config.yaml
num_hidden_layers: 20
hidden_size: 64
num_attention_heads: 2
num_key_value_heads: 1
head_dim: 32
intermediate_size: 256
vocab_size: 8192
hidden_act: "squared_relu"
norm: "rmsnorm"
norm_place: "pre"
norm_eps: 1e-06
positions: "rope"
rope_theta: 53200.0
rope_fraction: 0.5
qk_norm: true
attn_scale: 0.247
bias: "qkv"
tie_word_embeddings: "early"
parallel_block: false
extras: ["local attention windows", "shifted keys", "normalized values", "value embeddings", "learned residual scales", "capped logits"]
init: "normal"
init_std_qkv: 0.0992
init_std_o: 0.0157
init_std_up: 0.0992
init_std_down: 0.00785
optimizer: "muon_variant"
learning_rate: 0.00818
lr_mult_down: 0.7
beta1: 0.95
lr_head: 0.0216
warmup_steps: 0
schedule: "wsd"
decay_fraction: 0.918
decay_shape: "linear"
final_lr_fraction: 0.0
batch_tokens: [8192, 16384, 32768]
max_seq_len: 768
doc_mask: true
train_tokens: 92480000
max_steps: 5389
dataset: "wikipedia_en"
Each number is 128 + 24 x the weight over the matrix's rms, rounded and kept within 0 to 255. Layers, rows and columns count from 0.

# layer 15 MLP down (transposed), 256x64, rms 0.0778, rows 207-255, columns 0-63
[[ 99 105 106 125 122 155 114 132 134  81 114 105 122  93 125 130  73 136 141 106 154 131 130  92 143 125 106 146 114 146 152 127  88  76  98 160 177 124  78 133 105 111 150 107 138 157 130 132 102 123  97 165 149 205 152 124 126  97 137 155 137 114  98 163]
 [125 100 133 133  82 120 146 157 151  94 134 147  44 128 156 149  94  85 128 167 164 111 178 139 138 135  97 141 141 162 115 172 156 167 196 119 134 177  98 112 124 145 111 127 151 155 161 157 122 154 190 146 127 144 155 123  84 141 106 134  99 144 156 104]
 [127  66 146 202  92 116 120 122  98 141 141 129 159 102 131 121 139 127 138  66 166 107  97  98 116 122 129 137 166 154 136  93  97  98 134 142 115 127 128 111 164 134 134 166 121 102  83 137 114 125 159 143 107 120 126 178 165 112 101 137 122 108 118 167]
 [ 65 103  62 194 114  84 170 133 155 145  81 125 164 150 121 168 137  92  84 131 135 155  93 116 162 141 125 135 159 180 204 125 131 104 166 152  78 118 155 157  60 148  60 112 139 143 209 124 200 164 122 134 107 112 108 140 117 120  54 125  80 106 115  96]
 [133 129 127 123 142 152 135 128  81 120 102 145 124 115 100 161 112 163 108 105 156 117 119 167 104 149 121 145 148 106 143 150 138 104 112 135 123 130 159 133 128 105 138 143 122 113 101  96 102 110 116 138 174 162 156 113  84 171  94 141  95 129 171 131]
 [135  96 145  95 127 106 124 117 167 147 123 139 145 115 104 101 136 107 118 163 125 135 168 160  94 145 119 135 154 118  95 111 143  89 134 147 107  93 164 122 129 181 116 144 140 133 133 152 125 113 117 124 191 158 129  99 150 154  99 117 159 160 157 145]
 [127 134 112 126 122 114 100 135 125 125 123 126 131 124 177 120 129 117 141 161 191 109 124 114 115 106 137 118  80 143 111 115  73 128 112 109 101 156 100  94 127 118 114 162 133 178 140 133 177  97  98 112  95 148 143 123  97 114 119 117 143 130 140 142]
 [126 129 162 120 150 108 122 112 111 125 106  76  61  90 101 181 159 139 120 102  99  69 133 101 124 121 102 133 100 126 141  85 123 128 149 115 131 132 154 151 127 119 170 120 137 133 100 137 119 120 168 132 170 112 158 132 103 139 120 111 102 154 119 125]
 [107 138 103 160 127 112 133 135  97  97  92 141 138 134 146  98 113 128 117 139 129 131 136 132 121 151 139 138 133 144 152 151 159 178 109 123 160 127  89 155 125 146 102 123 141 114 141 123 102 133 126 110 147 136 109  99 100 114 148 102 161 116 132 117]
 [168 124 138 157 137 153 126 191 136 129 143 155 107 153 140 143  90 113 112 125 100 154 172 140 127 136 106 120 118 145 163 142 146  73 137 116 116 133 153  98 140 182 110 133  84 115 150 129 137 169 111 119 109 107 130 121 110 151 158 116 141  94 137 140]
 [161  95 134 165 167 136 131 158  91 161 116 120 118 156 109 124 129 100 139  85 159 131 149 107 100 155 134 107  90 144  99 135 105 109 164 108  93 141 126 147 142 106 170 152  72 139 130 116 129 132 119 117 124 134 140 141 167 141 133 124 145 140 117 145]
 [129 143 147 173 191 136  91 124 158 115 169 123 117 122 136 115 128  95 129 125 132 104 161 130  99  99 125 134 106 123 150 144 202 123  99 159 125 164 107 145 140 153 107 111 150  85 157 119 117 146  96 118 141 191 126 118 118 148 154 110 179 124 157 157]
 [127 145 120 143 118 115  86 100 134 158 123 124 152 126 155 145 121 165 142 138 172 141 116 117 129  98 134 121 127 154 109 150 138 116 150 126 144 139 162  91 113 124 128  85 137 130 114 130 128 163 132 162 126 112 128 183 138 136 114 128 145 131 142 163]
 [158 189 102 160 115  98 130 138 139 178 114 108 117 127 131 130 119 123 110 114 118 115 131 139 109 127 147 162 119 139 109 166  91 155 108 160 162 122 129  81  96 163 120  92 154 133 105  79 129 118  97 139 171  93 105 131 112 118 142  94 131 132 127 111]
 [121 134 122 174 121 125 130 130 107 164 126 123 123 121 122 163 133  94 120 145 129 139 138 151 119 142 148 142 107 156 121 104 145  99  88 113 133 133 124 138 152 126 106 147 107 108 116 119 127 145 142 140 139 132 111 147 161 109  76 126 152 120 117 123]
 [136 131 127 112 120 128 103 131 129 131 121 148 114 140 157 102 107 130 101 165 133 145 121 123 128 115 107 131 129 129 148  99 150 158 137 110 144 133  99 120 135 160  99 157 138 123 125 164 148 127 113 140 129 186 118 149 143 143 133  98 140 133 121 118]
 [126 142  91 136 159 151 121 126 135  92  97 146 138 134 133  95 117 125 116 106 133 127 151 123 127 124 111 108 113 141 107 150 108 122 132  83 125 107 136 110 144 110 123 119 161 157 114  96 128 132 117 120 127 101 117 102 132 128 106 163 102 125 100 137]
 [120 128 111 102 139 107 140  91 129 100 106 130 103 122 121 125 124 117 115 140 140 153 121 174 133 139  99 141  98  70  96 118 143 128 109 133 132 104 130 105 137 158 128 113 112 115 128 121 133 115 123 139 123 144 140 181 127 143 171 108 163 140 140 108]
 [142 134  98 132 124 121 123 137 151 127  98 175 127 131 122 179 124 118  97 160  81 109 121 171 113 133 144 137 147  96 133 174 179 124 142 109 108 110 128 127 123  98 135 140 109 128 135 111 118 103 117  97 141 203 138 153 126 127 151 169 128 135 139 133]
 [108 138 122 118 119 140 128 135  90 136 181  99  74 138 190 169 134 131 126 102 140  98 120 120 125 142 131 136 145 123 112 142  84 133 111 135 159 161 145 143 120 103 151 182  98 117 138 103 106 146 116 123 112 107 177 115 169 125 109 141 112 130 132 132]
 [ 79  49 114 160 134 182 164 125 149 153 109 151 108  74 101 104 113 114 106  84 176 129  81 144 175  84  81 141 101 136 127 140 167 109 100 119 109 145 142 164 125 104 161 127 156 138 125 146  87 134 174 101 145  87 151 121 151 154 143 121 112 121 144 135]
 [169 124 123 100 136  92 108  75 102 124 126 135  78  78 123  70 149 155 112 189 159 142 159 137 149 122 147 152 131 125 166 141 107 119 180  91 143 125 157 115 125 140 126 116 114 162 146 172 165 115 111 130 128  86  85 116 125 111 124 152 148  98 137 124]
 [ 99 116 134 140 124 149 140 184 120 105 106 150 115 154  93 151  99 115 117 191 138 109 117 174 139 161 100 127 137 129  93 122 101 148 122 172 103 118 120 197 127 106  81 152 145 173  95 180 140 144 160 166 141 116 153 108 168  88 178 128 118 127  86 101]
 [123 114 146 158  90 100 132 101 118 127 143 145 169 116 131 216 165 186 122 132  98 142 143 141 124 105 102 127 132 140 134 120 116 129 142 144 140 118  95 144 162 134 111 163 163  91 139 121 105  96 144 144 124 105 100 172 105 143 164 129 101 153 156 102]
 [112 115 153 138 102 144 114 121 114 124 143 149 150 138 126 132 115 161 142 116 157 123 106 147 110 156 130 104 130 128 132 124 126 127 128 124 167 134 137  95 130 116  94 137 146 139 116 136 101 149 137  93 167 160 146 142 134 128 126 147 140 102 141 130]
 [158 150 141  83 105 111 103 139 136 149 143 174 148 126 133 137 108 138 117  73 164 120  95 140 163  81 104 109  99 115 114 125 137 107 178 148 144 112 145 155 152 135 129 128 137 120 133  75 136 106 133 130 153 152 117 101  72 116  57 131 111 144 204 157]
 [180 137 162 127 137 108  79 127  94 112 137 139 122 162 190 129 112 125 123 122  89 141 154  93 159 133 145 103 160  76 111 114 116 114 136 165 142  93 125  95 171 143 106 133 143 120 129 149 138 134 151 114 139 202 121  41 127 174 150 145 182 134 166 144]
 [161  92 146 121 121 153 152 139 133 115 125 142  89 110 103 114  86 118 117 106 153 138 133 125 145 111 105 127 131 159 126 128  68 126 152 125 113 194 129 131 154 109 183 147 145 141  89 121 164 157 148 157 119 145 142 162 169 109 145 125 114 168 144 161]
 [120 159 118 114 143 132 134 149  97  52 145 113 111 125 130 132 120  98 129 176 138 129  79 103 129 123 115 159 160 145 142 144 122 150 121 140 111 180 103 132 114 159 140  99 128 156 129 125 121 133 149  96 124  91 116 138 120 140 109 133 129 124 141 166]
 [100 133 168 161 109 146 168 107 130 155 148 166 124 105 139  99 121 138 133  91 161 105 153 121 134 164 157 122 128 146 123 136 141 106  97 107 116 144  87 110 129 147 110 125 149 151 108  97 143 130 124 119 137 141 129 150 135 136 147 142 172 139 115 149]
 [106 169 130 132 155 106 125 136 119 112 119 128  80 141 135 143 101 156  81 173 125  92  98 147 108 103 102 150 131 121 121  98  99 100 151 153 100 117 133 179 137 110  87 122 120 171 141 101 116 140 115 112 127 140 135 143 187 150  89 131 109  93 121 163]
 [140 115 139 177  99 134 148  76  93 161 105 110 133 157 118  92 100 114 138 149 155 148 137 116 125 158 165 132 139 121 146 170 153 124 143 179 117 138 118 144 155 125 131 114 120 129  88 104 128 104 126  91 103 121  91 117 181  85 138 114 153 114 107  89]
 [129 133 200 108 123 114 189 111 156 161 122 175  66 138 150 102 129  93 121 172 126  97 137 124 116 138  90 121 129 158 100  82 106  85  91 122 103 160  96  87  98 118 143 121 120 138 154 134 105 147 165 110 100 144 146 123 104  67 107 126 144 152 132 145]
 [171 173 113 167 125 114 107 157 140 134 116 123  91 121 111 166 112 135 115 129 136 135 121 131  98 103 133 138 143 127  98 102 110 160 138 131 134 141 135 126 149 147 146  93  85  99 115 119 108 143 151 108 125 173 122 173 148  98 122 160 122  80 131 103]
 [107 135 150 140 113 105  95 126  80 115  97 134  81 128 122 138 120 146 141 174 161 137 134 137 136 157 101 102 134  91 110 127 117  83 129 160  75 173 158 120 128 137 100 117 155 111 151 165 152 170 126 130 152 177 123  99 120 142 143  97 140 157  88 164]
 [140 141 122 110 155 120 156 134  97 110 164 135 150  87 149 121 102 141 131 167 136 143 143 101 152 102 126 122 157 151 136 125 153 113 112 150  86 156 143 141 165 145 111 118 112  99 131 138 144 134  92 127 108 124 125 157 140 126 134 134 123 110  94 151]
 [137  92 132 100 120 143 150 161 140 128 107 147 128 145 113 147 105 119 155 149 128 127 158 146 111 150 168  90 115 142 150 104 127 115 139  98 143 143 126 191 168 145 137 109 131 145 135 133 127 164 111 120 156 190 146 121 144  90 141 133 157 118  86  99]
 [155 129 154  95 120 126 126 133 113 145 103 145 129 114 138 121 113 141 113 130 111 134 158  97 131 151 132 106 133 126 156 131 110 119 171 107 135 139 135 117 130  98 145 106 117 147 145 130 165 139 120 112 115 145 115 160 142 122 132  86 134 113 140 159]
 [113 146  95 156 122 151 131 154 119 143 132 151 111 154 143 133  98 109 113 149 150 138 129 158 126 147 168 148 129 121 140 123 107 105 133 128 150 157 101 114 126 139 134 125 136 117 114 106 109 122 121 139  90 162 132 135 124 130 169 110 169 144 160 139]
 [126 101 143 103  98 124 159 154 109  92 136 161 108 133 148 122 119  94 167  74 122  84 129 168 112 124  83 187 159 166 105 115 110 108 125 124 126 160 126 125 154 131 150 133 103 153 132 111 123 122 121 146 110 172 162 140 141 120 141 128 112 155 119  99]
 [119 113 115 120 110 127 151 112 118  90 123  98 119 122 143 135 106 114 127 181 149 137 145  95 132 137 114 141 124 110 118 146 142 132 144  67 103 125 165 123 169 124 142 154 146 151 143 110 103 131 104 114 149 139 112 154 147 123 126 126 148 115 131 138]
 [141 136 108 156 158  71 117 111 136  83 156 155 127 146 144 110 143 140 129 155  95 149 130 168 128 128  74 150 128 162 179 144 131  98 110 152 161 108 136 127 120 173  90 139 108 116 130 138 116 136 111 125 154 123 140 144 120 124  96 116 117 100 131 139]
 [132 147 178 148 154 128 124 176 145 171 150 174 145 100 160 129  96  86 113 108 103 105 176 137 136 124 124 141 139 165 129 165 119  96 120 133  87 117 154 135 150 112 121 148 111 157 104  79 118 175 132 179 113 137 126 104 142 171 160 126 115 144 146 160]
 [155 140 133 150 136 150 159 126 106 124  87  73 116 126 132 112 131 124 122 114 154  94 117 143 135  98 141 118 153 160 112 109  91 133  84  94  98 134 138 113 105 147 175  98 112 141 165 124 127 119 143 121 130  94 152 149 131 116  90 100 123 127 144 116]
 [142  76 150 158 138 135 107 136 148 153 134  91 124 134 121 147  80 153 128  94 155 141 183 155 122 105 148 122 130 150 138 115 125 138 142 112 132 126 121 131 123 117  88 125 147 138 138 130 152 135 169 137 141 126 107 120 153 131  86 110 103 100 128 148]
 [105 129 156 141 107 132 155 117  97 157 124 123  85 125 126 168 145 147 141 206 140 171 130 168 119 140  83 118 114 114 127 128  96 120 121 157 119 132 175 141 107 150 125 101 136 141 155 124 127  88 129 190 165 158 124 147 131 109 129 104 128 114  88 125]
 [ 85 177 138  79 117 102 118 129 130 126 111 186 119 164 109 117 156 125 129 134 152 106 115 141 143 128 139 145 142 133 130 119 153 152 138 138 100 109 125  97  93 111 122 149 106 124 134 153 137  85 125 117 111 129 128 121 150 111 122 148 131 180 142 128]
 [164 116  90 162 132 108 122 141 110 102 125 114 156 115 108 129 158 155 149 143 105  70 130 123 176 133 103 139 157 137 130 156 121 138 145 114 128 107 155 166 106 123 130 150 127 124 119 135 103  85 159 130 144 138 109 133 145 125 139 141 142  79 149 132]
 [101 145 162 127 130 157 155 129 108 167 125 110 131 165 128 110 102 128 148 171 105 107 121 155 150 133 170 117 117 130 131 110 124 146  99  87 129 151 145 143 113  83 142 106 116 110 108 105 125 136  88 142 139 142 128 105 144 135 119 129 128  85 137 117]]
# layer 15 MLP up, 256x64, rms 0.235, rows 208-255, columns 0-63
[[146  95 176 134 145 100 180  67 136 136 153 117 100 143 183 153 163 192  96 130  95 135 146 115 159 141  78 101 142 124 165 146 117 119 165 155 141 145 136 110 119 107 126  97 160 158 174 157  57 135 104 173 123 100 140 136 133 166 135 108 134 142 131 122]
 [138  91  89 129 140 112 153 125 126 143  84 149 121 150 123 131 135 104 128 113 101 158  86 140 150 131 143 119 151  93 165 138 134 147 169 128 122 166 182 124 141 139 118 153 104 113 127 150 127 127 114 155  98 117 140 152 123 129  38 127  85 127 142  82]
 [ 86 162  75 147 153  71 107 126 121 122 133 143 124  84 153 120 193 155  94 122 165 132 101 117 145 134 117 150 195 119 166 109 137 140 114 198 141 141 137 133 134 163 145 100 148 128 157 134 150 116 125 120 121 115 109 160 159 125  90 146 137 120  92  96]
 [154 122 122 135 127 112 162  98 163 129 151 154 128 139 121 141 162 107 152 128 151 107 142 136 137 107  91 129 122 138 133  84 114 130 124 125 154 130 102 138 124 154 101 141 136 156  90 182 118 132 144 106 116 141 138 149 133 119 137 126 135 149  77 143]
 [130 166 113 145 115 135 127 128 105 133  89 119 131 132 167 138 121 147  89 136 129 150 128 139  91 128 131 122 140  99 156 113 121 168 157 128 182 108  76 162 103 104 105 111  76 117 123 119 157 123 134 123 121 109 154 140  94  74 126 124  91 102  97 119]
 [148 141 170  84 127 134 142 154  82 168 142 108 118 154 174  91 149 131 105 107 110 102 106 151 142 116 166 142 101 138 113 112 142 136 131 103 160 158 106 145 133 117 129 120 131 184 118 157 124 134  80 125 129 114  90 127 154 123 158 154 113 111 108 100]
 [161 120 134 116  77 106 102 108 104 132 148  86 151 109 102 126 137  97  97 148 121 132 127 140 110 118 103 142 117 107 136 108 143  91 112 139 170  94 125 143 129 111 201 129  86 192 164 160 132 171 150 132 170  77  75 142 123 120 100  70  93 104 100 104]
 [ 89 112 145 104 149 132 143 149 131 171 154 130 146 141 105 145 122 173  89 149 142 132 174 113 123 167  88 152 154  81 153 141 122  93 151 158 111 160 137 131 121  87 128 147 124 130 155 144 113 149 110 161 101  92 146 155  68 137 115 139 102 113 130 138]
 [152 114  88 135 148 119 124 112 192 100 116 177 156 116 127 132  88 131 147  87 113 159 148 110 108 129 160 151 172 142 134 116 151 115 122 182 139 133 119 178 176 146 102 153  92 118 123 137 108  88 127 117  81  74 136 135 172 149 110 128 136 131 154 131]
 [104 115 119  76 144 153 149  94 167 101 137 135 132 105 107 123 141 138  96  87 105 137 114 152 116 137 142 107 135 130 133 113 116 155  98 142 101 105 120 116 122 134 113 127  87 133 144 168 117 135 110 112 138 130 144 102 135 121 124 101 132 123 121 154]
 [144 110 135 107  91 155 167 152  97 109 114 131 144 105 101 133 160 113 149 111  89 175 131 111 151 120 147 125 123 125 153 154  80 104 162 136 161 169 129 152 108 107 121 131 109 146  95 110 117 101 123 140 127 144 163 159 156 121  84 152  78 105 131 106]
 [116 188 131  78 137 126 127 121 152 127 128 144 162 163 111 127  97 172 133 101 125 120 115 168 129  88 143 133 141 144 109 144 158 161 134 119 142 133 147 112 100 148 131 111 120 124 106 123 116 131 129 136 104 111 136 157 113 131 145 142 147 139 137 150]
 [147 172 117  75 108 109 103 124  77  99 123 105 121 138 106 124 148  75 120  83  96  96 108 165 137 116 143 155 138 153 102 105  89 136 135 103 136 144  75 136 123 136 140 126 126 157 131  99 141 160 124 122 142 124 135 136 162  80 114 141 115 124 127  96]
 [150 132 127 114 155  86 151 115 108  87 123 160 138 139 142 118 142 117 141 155 121 120 135 136 143 101 108 100 120 128 106 147 201 123 108 105 135 180 102 102 104 127 115  96 101 109  96 113 107 111 141 131 126 117  95 151 121 156 107  94  90 120 134 164]
 [129  84 122 142 121 123 142 133 134 105 110  69 147  99 161 124 111 167 115 145 100 164 161 162 171  95 152 131 157 105 173 120 112 135  98 163 134 138 144 139 131 138 153 166 115 126  82 112 172 119 122 110 193 108 113 146 113  99 155 151 176 131 138 161]
 [ 74 149 141 178 147  90  91 147 159 126 142  93 109 132 117 114 107  98 108 128 126 104 167 164 166 107 149 105 140  87 174 158 122 156 106 110 173 151 158 148 107 146  95 164 105 145 132  84 137 164 101 169 118  97 115 152 124 161 115 125 122  97 136 135]
 [128 112 136 122 119 154 126 178 134 143 130 126 188 130 135 104 161 137 142 153 103 106 119 109 128 140 157 104 149 151 141 132 115 116 115 130 147 134 102 116 131 147 136 132 127 168 121 153  82  93 144 122 185  92 123 112 137 111 104 162 134 110 143 146]
 [ 99 157 111 138 152 128 158 133 111 135 110 106 132 154 126 153 117 137 118 103 153 159 124 120 117 129 106 103 149 130 148  88  76 109 110 142 193 135 118 129 129 159 113 121 111 110 126 114 125  76 155 166 123 160 119 124 134  95 116 123 140 128  86 107]
 [ 66 120 162 153 144 156 120 106  88 114 162  96 137 113 152 114 132 115 136 120 130 115 107 121 112 151 150 155 133 148 100 146  74 111 119 121 178 165 140 123 151 117 128  88 147 172 137  84 113  78  97  86 155 101 208 168 126  99  90 178  76  82 117 162]
 [ 82 130  79 127 146 148  61 141 169 142  99 116 157 154 118 104 128 128 115 108  94 131 122 118 175 109 149 187 127 121 139 175  92 141 105 117 120  99  81 138 137 131 115 125 108 112  70 114 116 114 118 141 128 101 118 116 114 119 162  86 142 114 125 144]
 [116 148 180 113  95 157 172 126 105 151 107 165 108 150 112  88 117 132 156 121  71 109 102 128 159 123 154 120 125 144 132 144 137  86 195 110 138 173 115 136 119 128 141 132 140 151 103 130 124 117 127 126 110 101 116 100 131 145 155 121 114 133 157  98]
 [ 73 114  85 133 128 136 124 116 112  98 134 127 183 113 145 115 116 114 168 147 132 152 136 145 185 112 124 113 129  90 103 167 155 109 107 117 130 119 127 166 147 113 130 168 167 152 131 138 148 150  92 131  94  97 143 110 160 102 114 153 175 129 144 115]
 [139 140  89 127 154 170 107 118  46 116 116 143 108 109 138 129 140  92 126 120 150 105 135 154  88 124 147 154 123 151 171 125 164 149 126 105 139 100 140 103  87 127 128 113 117 122  86 165  89 127 147 209 108  71 141 134 152 107 110  70 110 106 107 118]
 [165 121 116  84 128 127 152 112 143 130 112 138 173 159 113 156 122 160 111 125 106 133 105 122 149  98 125 102  99 119 112  76 138 174  99 137 167 132 122 123 123 116 149 123 131 121 148 135 110 138 123 137 111 117  96 135  88 146 150 133 120 128 114 152]
 [137  85 109 146 132 126 147 135 153  92 102 118 133 140 114 157 193 149 155 113 100 174 113 121 135  90  72 131 141 131 133 130 173  92 160 178 158  84 171 125 154 136 106 130 127 142 119  98 128 115 131 134 126 114 108 141  92 113 113 152 115 106 131 180]
 [ 94 115  98 153 122 149 159 111 145 154 128 143 116 121  97 145 133 124 130 140 137 128 116 137  99 121 126 148  84 159 148 166 127 139 132 138 112 182 138 137  82 132 152 128 107 129 115 128 122 124 102 133 100  95 132 160 132  90 112 105  99  91 103 112]
 [135 117 119 146 119 152 122 126 124  72 139 138  95 122  78  94 126 126 165 102  86 139  77 105 126  94 144 125 156 153 100 139 129 112 166 134 167 111  92 136  60  88 154 160 140 124 143 143 111 126 139 156  98 138 114 122  77 114 128 126 102 127 105 131]
 [ 75 158 140 157 113  93 110 101 142 129 129 109 160 105 167 140 120 119 131 105 121 150 149 151 123 149 128 136 132 119 114 132 125  78  99 155 102 114 124 140  95 131 121 141 108 134 109 160 128 123 140  82 110 101  92 143 108 126 108 134 146  89 152 130]
 [100 163 110 121 106 139 125 147 127 137 151 124 133 136  85 139 153 111  91 107 174 137  94 112 139 115 161 120 151 108 120 101 165 148 107 157  98 100 103 141 143 117 160 111 117 120 152 162 153 124 143 134 100 148  98 151 117  93 148 126 174 116 127 167]
 [121 146 134 144 114  93 160 154 143 101  94 134 130 133 107 157 103 134 121 116 132 148 147 126 112 105 144 143 172 131 147 117 117 154 151 133 128 124  95 172 100 140  58 158  59 141 170  99 159 123 126  99 119 133 162 151 126 130 106  69 119 139  96 113]
 [159 138 112 103 146 114 116 122 141  90 135 130 126 122 151 105 124  96 128 173 140 170 133 147 109 128 178 152 120 100  98 100 130 130 133  98 157 126 144 101 145  80 136 142 115 106 156 127 146 120 113 158 125  95  86 126 105 118 124 130 175 111 137 149]
 [126 113 145  93 110 143 121 107 132  94 137 160  60 100 130 105 125 145 155 129 108 131 143 123 154  95 121 138 149 149 147 138 136 135 164 133 114 170 134 104 130 120 112 109 173 115 121 127  82 114 147 182 136 117 133 104 145 141 137 142 127 165  98  86]
 [113 118 114 129  98 146 121 139 130 119 129 155 137 151 136 100 134 114 141 138  78 157  98 132 145 150 136 132 156 152 206 134 109 131 141 156  97 149 167 118 129 100 148 146 151 127 133 127 128  65 124 122 111 121 170 124 130 100 124 134 128 143 159 155]
 [114  63 118  92 158 129 191  93 140 108 142 138 162 153 126  94 120 156 107 128 123 161 122  99 149 109 144 101 130  96 164 164 142 153 136 101 170 147 158 194  91 168 132 162 148 126 174 132 148 164 129 124 167  99 112 105  87 162 155 101  93 122 103 139]
 [130 139 164  88 123 121 139 130 103 114 159 128 154 103 137  96 136 174 142 100  98 135 137 122 129 127 166 111 159 147 145 168 130 118 122 138 102 134 142 125 165 113 100  93 124 114 115 126 146 116 116 112  90 132 141 168 141 130 143 140 140 144 125 137]
 [133 106 127  80 140  88 114 164 156  93 124 105 152 123 147 139 109 150 141 113 119 143 123 133 113 149 181  99 116 112 136 126 117 113 165 120 163 163 119 165 105  78  72 145 107 124 153 133 169 117 118 141 164 122 117 118 113 146 112 102 169 111 146 168]
 [ 89  80 111 154 136 117 119 149 146 127 154 127 138  99 123 127 115 148  99 100 146 125 112 125 103 126 112 132 165 125 157 136 149 165 119 142 135 134 169 112 203 146 141 149 138 120 121  89 107  70 126 125 171 117 154 125 161 129 151 109 146 115 122 120]
 [158 106  99  96 172  91 122 175 116 118  86  96 121 120 148 126 153 105 154 119 138 161 147 135 111 114 151 138 137 123 117 109 121 161 113 138 176 116 143 137 102 127 108 151 119 149 128 147 116  76 131  83 119 133  91 148 136 146 126 146 177 131  81 142]
 [130 111 134 113 154  92 154 113 128 132  76 118 178 131  88 112 158 132 107 132 121 123 106  92 124 146 184 121 114 131 154 127 134 137 121 125 143 158 142 110  67 156 130 144 130 103 111 175 141 157 118 120 162 113 138 180 141 121 100 110 129  85 136 175]
 [121 123 104 128 157 127 126 136 161 122 114 164 158  87 148 151  95 138 125 100 143 144 121 144 173 168 143 147 174 110 148 157 128 132 108 161  93 131  84 122 178 146  94 104 146 147 137 149 112 117 109  96 120  98  96 118 131 125 137 142  97 147 131 131]
 [160  92 158 108 156 151 156 145 107 124 111 139  76 111 147 130 127 134 150 107  32 145 156 131 113 140 147 111 141  76 139 187 126  96 141 146 144 155 117 131 130 146  72 136 130 164 143 124 120 126 136 134 127 111 135 147  86 165 143 121 153 112 105 106]
 [101 189  74 148 149 137 132 131 114  99 154 123 176 132 140 106 145  83 144 105 121 130 114  81 140 134 169 159 162 144  99 135 138 149 151 141  96 116 153 162 159 163 133  72 133 143 124 170 133 152 136 112 130 106 177 138 136 101 146 124 106 113 110 113]
 [134 146  97 146 151 142 136 139 151 134  90  89 151 119 126  86 198  99 171 119 150 128 129 144  92  95 120 119 158 121 140 103 140 123 152 166  99 147 121 106 106  85 131 133  99 145 122 131 106  50 127 127 154 101 110 131  98 139 144 105 143 146 164 128]
 [137 129 140 121 145 177 152 137 137 153 128  57 157 140 112 146 107 178 137  93 113 109 127 165 148  91 130  82 142 116 115 153 125 162 132 130 133 148 133 143 100 126 110 115 115 140 132 123 105 100 157 128 111 112  85 107 145 125 131 124  90 109 115 156]
 [123 104 152 116 131 109 124 125 126  73 124 131 171 152 157 100 130 110 121 157 137 110 111  90 116  99 148 141 133 173 129 141 155 136 142  75 156  96 121  92 122  94 116 119 157 156 114 125 106 110 165 122 118 121 149 124 134 165 151 130 117 131 144 102]
 [167 128 142 131 133 126 149 183 188 131 106 136 115 140 122 112 133 146 144 106 110 154 105 103 156 138 112 118 150 108 153 132 135 132 103 189 125 120 135 107 114 160 152 127  89 123  65 127 122 102 106 103 121  80 118 158 129 158 190 118 126 157 117 127]
 [ 99 136  99 100 114 161 103 118 119 139 113 134  99 116 109 117 156 112 163 149 111 125 112 126 141 133 145 114 131 150 144 118  93 126 158 128 155 114 157 114 193 179 111 118 131 163 105 131 113 143 129 129  92 104 120 191 105  83 138 109 126 132 121 148]
 [143 115 107 141 104  90 159 132 136  96 114 136 157  95 100 143 179 155 111 136 124 118 148 114 109 146 125 114 137 117 104 159 136 127 122 149 144 181 125 113 138 137 110 120 123 132 121 149 124  88 150 130  93 161 140 138 118 154 123 112 139 143 105 111]]